config.yaml
n_layer: 9
d_model: 224
n_head: 4
n_kv_head: 1
head_dim: 64
d_mlp: 896
vocab_size: 8192
activation: "gelu"
norm: "layernorm"
norm_place: "pre"
norm_eps: 1e-06
positions: "rope"
rope_base: 10000.0
rope_fraction: 0.5
qk_norm: false
attn_scale: 0.125
bias: "none"
tie_embeddings: true
parallel_block: true
init: "normal"
init_std_qkv: 0.0312
init_std_o: 0.0
init_std_up: 0.0312
init_std_down: 0.0
optimizer: "soap_variant"
lr: 0.00274
beta1: 0.95
beta2: 0.99
weight_decay: 0.14
lr_head: 0.00687
grad_clip: 1.0
warmup_steps: 200
schedule: "wsd"
decay_fraction: 0.631
decay_shape: "linear"
final_lr_fraction: 0.1
batch_tokens: 32768
seq_len: 512
doc_mask: true
z_loss: 0.0001
train_tokens: 134600000
steps: 4108
dataset: "wikipedia_en"
Each number is 128 + 24 x the weight over its row's rms, rounded and kept within 0 to 255. Layers, rows and columns count from 0. Numbers have three digits each. The size before them is the row's rms in percent of the matrix's.

# up: layer 3 MLP up, 896x224, rms 0.106, rows 715-742, columns 112-223
# down: layer 3 MLP down (transposed), 896x224, rms 0.0964, rows 715-742, columns 112-223
up715 100:090112157172176141088146142098133108157142161129159120161105158110115126078141127110147137117135113108121129077124160126121128087086143113168139070135110104124107118140102136129155106126072137149148123104109142125128146149150136117088145133136129128142123120153122109141115137131125080126161142135101184105143114158117147092097058135085
down715 097:119161117090126091156170130170129118094140152124130119116125112108114117136156124142132086116116130150141111120142128194150144130124098133134184140087150127127137089100116085105129107166174142103135108105132135117158094080092122130141142112132126176110157113115122117135104103122106158162154147163119111101149170112155138148139182130198
up716 107:118141115100126107125108071096106100132159112149070089138159118121128130106117166188149102158149100150143137125143141192167119104128081131113098138160143139128088166139083122157146124131092139103072113138152138125172079146125141112134122078116143119157127135104113118139089114109186115110139097121148130110177136170145133125120117156133
down716 102:096125114104167100097076139128113112139120138158150140138125137154162124147119142118132133104159134109105138136096151104066169144138094136179149106142102072160149133122169124102129162109151124137117122120143119161123154100117111139116093137116162133156122138119132130118106092133119153157081118075168133150061152134106116147153107128107
up717 089:133123152146128095153062130115132112125164109093121130143133109135110123105171133144173122085129111140118142123135157081115137089091143127159127128113105136142147159147134100147114136123137120117091152095144136164092134159100113075148130152109150121142122159151132123107096112115178131168108125112112125117172141091120120097146093116124
down717 093:132128143127166165124164160137141126100117143151151118111095168131126136117118105099127103098169140138152121127107094140167086171116146155160114141104127121102149089113119133124156153141102126191140076109103164131114116106157166123174124083110107086183165109143134129147148145164139176090085140133142142136089138150143131123116107098104
up718 103:179094116145137130105084148107117103131166159121104173121121138133115120172096145125160152143112091102107155158130131130167127138159116087113146135126136119100114144113116134087124144142134100119145103150138103119125145133117120143120157119127160120150143161151143121149090117121154116165124140132125141109160130097092148111142128119165
down718 109:112073152132097147144106116148152092188155079117156125141126140105142090158110144130158118126122101135129122157112162089111130127127115094113138132127107131131102109161120109085126185128132125112128091121124143173110096153104146129101107152107146113130122196119143120093127163128143168157163099146167124148113126118158113140131119132177
up719 095:120119186069161138136109114161132083185151133105137124112163113118091144130170117118189146113122114139142116155111108131150114131116144118105179113110137127174122121098111117099123117092145119127134150152162146161140146124141126135144095142101164104142171112069125142143147118154125122175097088162143142115158153119086131129140136086112
down719 092:105152112097107130113164124109108165122104107173124131124143114122162116134119129154090125149105152135089145134128080155084201147118110134145105142170097149136124100144143129126123116164118139157138152121162130131144111085139090134152114068160128096113121148150126134118102108123135120116072130087125126109138125147111101146119106153131
up720 098:147123137150125106139108110102099072131124108110152140124112158120106118237128110108155137135116123135136112124151134112103112119146128131104097169152107136144103115106084114110125141131162126174125104174122148098126121107076126134132123166178123111155128101096124098129151142060128158105110116150119139117166185116137154133144118103150
down720 094:100129120124110081116148162115109103125114183127127124173119110173086126131167137108096106144100144132110133094126176116121133097134126073128097119132127133112084150136132100149130117130189113114138139112117112100128133136136141164158140123152134138135105091102152119125153108145090117119113120146135100101124098121155118143086149109118
up721 105:152103131124127146127135118166135168145130174105147149090128140113098129116105104107122136130155164093143109168101068141161120185134148097093126100108126137114121139114124147157156114139156155109142109118157113034129154146152123108081121129134167094153139106102113099112130142128155126149146119100156107066131161145157106144115127138112
down721 110:100120133113152166088058134140134103170141129086120135134116119104133122067137132144146145109135092172145102143124144144102123156108118077170167120144110119108120144173140128120094128118152162139104119141178131108100130157090132166109140122141110089104125175140131108152114108173135122158147147105133091132131141120127126118138164091115
up722 101:135185128110084129137143140159126132138154138128194084138132126125103110141109131106114104116146130112095150125090106144166091158099137092166079170125087128080104145137144128091152098148146133125139118157073139119158144135101126126155158142106150122145140156116147118120134145152130156165164094129170176121124152125135137108147150104137
down722 104:139138152151163129149135145132112140146145134084082074114117145135149147129146128127101151115126142150091150111137165161080144150151144120113110092097078134143117134108148117108100170112146182085150146133149134107105116112095130121092116159127121138137128103170129102145092143175128132092108126147192117109124135173125174138125113125140
up723 090:135139114124156128089131162134151168111126110136133118123095120126155139143142166119121156166121145132156072108123113101124094144126135129120137145127083094083140146139165123090086149124130133159137116123155124155135112174154129132135121130125135119116097089068121135133154133089134130112127131080092113155107127127121157111165154114132
down723 093:099150099127096115187142152111148077174145132120125149142112092073107140138138120185141138118145166105130167157102178123125107114083142115130117149132134128072112147134066090157156130156142139119143130157121137098112139144103123112132106120117132094178155129118152130103154170135149129138111134189158123100137131140146118090104102138143
up724 099:088102082136142158117114105145129140127125169153115127098160139145165141163132109105097161101116105108134105145118134155106109148103130124131116122110118101159188140149098142100121125123133085162102149058136137148142103163160131160146121140124158095115135124141116142093131162156124154104099183076143154148144119104085132148152091118135
down724 097:114141084121161108161158134071144102123143104170137141123110114131130117189118091124117119186101169128129169134141115135107124113118115144157125145128118120135088116105134119136157163162122119144077137171106130159105104123090143124116112128176116151156123111103136167138131140080102140097159138154084134149111163197152141140118099137130
up725 096:099116183142080134139158165107097148157151132114123103123129158104145118156136148120156145173120159104151150103099117108136145176159115126177126108146137125141168198116080127125144164091130088121134118133123102119150140129095149150117123121119072127079141147136133155115160140159147163108105161135115130085108149125106148103100135097105
down725 095:123124129155171138140149154130091138126126135154094147144126119124141101132104130130136150107174111131130079110165152128126121116154161112139103144178078170141074094100181104105109124095124139162092116121120110118106159079161139149149185118175132105158187164141136078123072124114121115141113109143142100148163115172144122124093149142155
up726 100:095093106094122141126148132105138139108097136120099117139117129085149100114141140087102171132115102143108121145096145140114170145117112146085145094155129162129136081123148129113109106151092125111129130099152125115112097102126145173158149168128139119136139064155074158140119166099147177075116129160144128142144110114113129136100140080170
down726 096:135137169122057096154086117103140077132163122140127106149169117093167125146119090094163108149114144122160104093093165154122084123134145152174170117107097153111097115097091150150111183127128146117132085131135166138139124150111118097086136105130141123127120173135151096139134132160135085168127138073119105189144114111151172113124103144125
up727 094:147123141105156135123092080119201088114114130166171115124116139127088146152131109122162139140139097066087153116148126102170134105129170106140131118097148116101126142086153130113153120112129095145155131117153156136159096162160161131118148123141126122113143177129058103115171090124108115130140157122093125135129149133099138155121122160145
down727 096:125123109117108045112151138127095126134120111075206117167152155146123135158119135124120126089142122144162118118110099113116112081125125139136177148145129123154118124123142097161097103146157100153166079127132120143135109112120123130135115167128125129150148129089153140110105155118087112120068112125159125139063139137134132157126190136164
up728 099:127148128143133170097171137120098121131130114184188118162131157098097138119162103183162108119123162148147132138132132108104119144113129126103140109118126126102154126122123131103138114145119137151140127123147139112090106142122083111140124129126160119158126126110124158136162082155081089152117111120165140146111103130113103148086121181131
down728 109:116118131093105143125135158126146120112162104099136154133101060132150116151099119122132109092124135095113163134117112121139133097129130114126170096149136106115135132128088169123106158160091165124126113136125098109131154155168146102099131116169143099131129097118110134141126119152135131145128118116131154117173126072106173092115068164161
up729 093:099084175160094131114123137132138151100117146118162101130091145133086147142173138130082139149152133107072153141151127148095138144132122149109142112119139173138154076100097143135144147093149166136131136121128118129148105115157152148093155107116144122102096142114135130106079139109156132134147096116113172115136144163170098148153131134096
down729 094:155159127114141130118119124125121171175161086134176123140149139115101146136111159109147134157119115092109143097093085141116135106117079117115134096138151053128107133137118143179128096126115125112112105133125093124146107132153120095124102159125117179110138103116139194137140116122118136141156160119088149102110133123113131138128112156130
up730 093:110154076115127127154110154112090140165180139165125122101107136156085118165169110130106117149116117152175130117144118128163116153088099122112154130130135129121111126100117136086133151155135084103118111107147123117184113165117121036124122157149163109160110141130086106118157133100158103118107129143121127143125090085099165162107126083114
down730 097:113155137081100152126196094124137141153108097168134135116143123152083109129149134131100136151121146156062107104096165097141124106132141154123150163095140126127106141099082106132118167114148130101175147142127148122115110135147126143113156146111167110110126088089109133141116112144122182128104107104101079110116091130137090151132171136086
up731 101:096123096120131085096124138116139149108137155143171134112131113121106099189086133115151106178118122141085150120149141140077124079095145142099083140119156096142104102160077121132168157118137155140122136144130157152124089140126134135134149122130125180129132138151138150119142112127169108128136120131116145158138109112132122099085128077106
down731 093:092177146117162147147168128110151127106121117131075161115134148128076088134107119095146125107132106153153086122126122113128088149136109044120131164128096126126133141101133115141105163135170125144155134139092120091128130113122106152085092145122105114116091157153073118143139172137095138100126144130147093118145151159123129134117137129124
up732 094:169149109131108135136101123141121099127074134125176095132124121114157129108111117139092124131126100170141110127120154095108144084134123139107151154107149132130127146181144130098131114092104131106139140099106105101124112115134220112135146132131099122127156141158076127118165124171113092108124135130090129111151097121103093125140184110135
down732 099:130102099120154109123141100117056165160154142158161147157158101104130143114125128103135132123139139104121104101150121158108130133104113104126124105164106134123112119141117078106163136133160167135135123125130113119127131130130085150165133137128129131101154100082143164154094125117111151169137158134125161163115160104120151089147145173122
up733 109:132124087154105107148107135167121114123140148133159152149132139176127115081105121121125139121156174100132072152170102160132084087109182155103138125142127132172128111127143141140101161142131133130136142097117127107145167142139077116129148142106168174106159150139122129111095143100099135108179096086112171150139184150103123108136122093123
down733 108:084141158073155112132096151103118143116117104142092121128150103119098123169120093155150139097133120132166107109152181124137111116135115128108146106169109144125130163095121083134116126095135130135131124157152095084134105123132155156123103111126132132107090110120126129110165120145149115101099151137135111134147156134130096121141176114185
up734 095:145118156169097129105125128134162099127105135153144148125084110119158155136142134141140147179125113121148114107139109145123124148166139154106159131151133166113137143129087158154126148106160122121154107156145112113128140119125120083107106104119087163140174124107096164157100076122110095157142094115157166113073184111172134124143206110125
down734 094:113055164126139122148107147079101156179111142113142138123111150136086123139116143108153136101125132155125122125122172126088093122094110153129108155127119149089132136125148132124118134121167114133124140139127153106145104136126151160146141121120151132110100165167138086123126154062138170143132118133150117149148084142084125123121109156135
up735 105:141141119150106184180102168094147144079124154104149134152144141086128101101131142152144141152128135090103125131127130150103120126115132111103155114111124088124152142127148140152106160174171137090125169102112141106123141100121114135116120114121115128116130114166126136115148118130108145102140098132127079107154100116132111137101118174096
down735 100:165155102136171097144177098163159112127098147136114140149145148160139151162132132167136187095118119117156144085092122092139139134118087165138109121128116156143123097114127113102141108091101090135125087143133100146158144154130135110116139118146108153140144120120099140108124129129151110134138134161117156169152171114123087112173174120134
up736 091:100127125096113138155143117135144078101157140080128127110107142124154123133111141118112128133145142093163138158142145141143145142124143133167117158105133164133133168153105121059151129109145146148112158117101144161086096147119057122128125153133165092157129164150106120128080131145118096188138136174126158078128105153123112106119158140120
down736 102:142119151136130171105145140138160114140128127130145102103164147113194123159134129109164079143125136092130084091109097134133109138110161084111096071100097144125096121112107177105191117139132102102116133141083158148099102132157115109137160112140162115125106170109157115151067099126114098126150145127122184154095082087108119100122169126137
up737 092:124150143148155168127068106124136089136146143131173070172164167092149126119160150129099127146118139141143137150094100110126103120144123141088159110149127134130106160099169131147152136122088128132116121161142185114099166171145112130148057138101130133109145161145126094102079114104106101131139129134121127132138137135148121117119077161138
down737 102:133124116123112130157071124141156108118131137167099110147101102115180105095133161104204097157144171159097094093114136126150083112097134123140164135155130132139119096123137182116126126181107131129133113140146119109150119101089111140128116115121136142111150118096145064133128088129133125097152152140146121121122118158098146126165137140103
up738 098:116153146138150158111100086115147110100146099128130123125111133125104122142124146132157132150114115127137111142125148114135095115139133116166134113131163137135155110063151111138093072102123106144175112145151143119107181099134098115125178109076156173130163113116151115120135096154119156098175160143126126123131166118127162108165124124106
down738 102:123169122122159121127121170116122120098160146104138110114128154147047129099134124147102123085112159127150093104081146142092146114131140086101077134114125153127154135118106155130134134141151129179103173133142125129147071129123158147149173123133147102087108112106117141152151160151158085154146166136131072115134149120140179127143153110075
up739 101:135122139152112115124165162153146143092171119156117154177093145096152129080119126086122145130108190139107121110133159147107136079121121148113132116105124150112160147092099142087112119137143111123127116142138115132126121149134121115065087130137161114166109118119122159083108159136121152170133147168180125135156116151148081115125135111138
down739 111:131126184114108135133104128116166149154128115173106111092095118116113158140126154131139163137112112117106119121109159113104102132120149091075168140152121151136108101140109118144113154174124128113152137124151077110118120091158152102166085114133099144150111143117120108126117141121117124131119096133122079123106102100143108126137158148130
up740 099:172108104140160132153104148133084144153178118106141107167131161146131159141116093144142141188113137147101125127110149114133120111139127112113123095149141157129089149145175135119119118104170122098112170103121159130143118123107134163076126144160149094150157132126170128067095114162121118101140118129113132112137106146182129136137127102153
down740 094:110144123105175117089151108099151150133160114132134136148161106131148093138134127200118120118119138092119153107159152114116145144086103096146159084093085143173157107124135115144163081115102127145107115125127107121142127138140114138121094172098155163127158164158135170123085154099164106118119153130149125162155141169107149172144114110081
up741 104:150101170155107090136133178136144102154126128128118150122119116120126148087169125112116136134106144129116122078093151128104154128124114130187100082110108124120131123132140112132130120167121135126132143165164141136138123128139121121130135089103110160125106111156131140127112083165114134081106120140098136143159124148127109121119140131168
down741 105:129158176185182124149094126137112135123120128112152141111077115101147115141167145178107097110134134109126119141122085112131134134123133107126139205130167088112124107159142121129156151143138121142148140174156114118136183162113092141143111132145119099108122171132111126138145090098140130141166124161168126129117128133091130130118133142168
up742 100:130091113074099125141126101137128174135135165169101141103166146123170161132156100122146121153149107154177140126101116140126140102092127111093154127130142102180147105147133140123161153134098147086149096113133136094138117113113126166123086148153141149152106134146129153127156114086124120113127152116134121127145133127118136145140148140106
down742 099:174123136140122105118079101168153135100142084135159074122141134132129131132130135139151143154143138109130115139131144130177159098119157149154141130172139121113137081132086099121143108111155168123124112108105130157121123078138102164096118153137137115168118114161107109129075151115187154153145146140169109129099188097108128133143145156121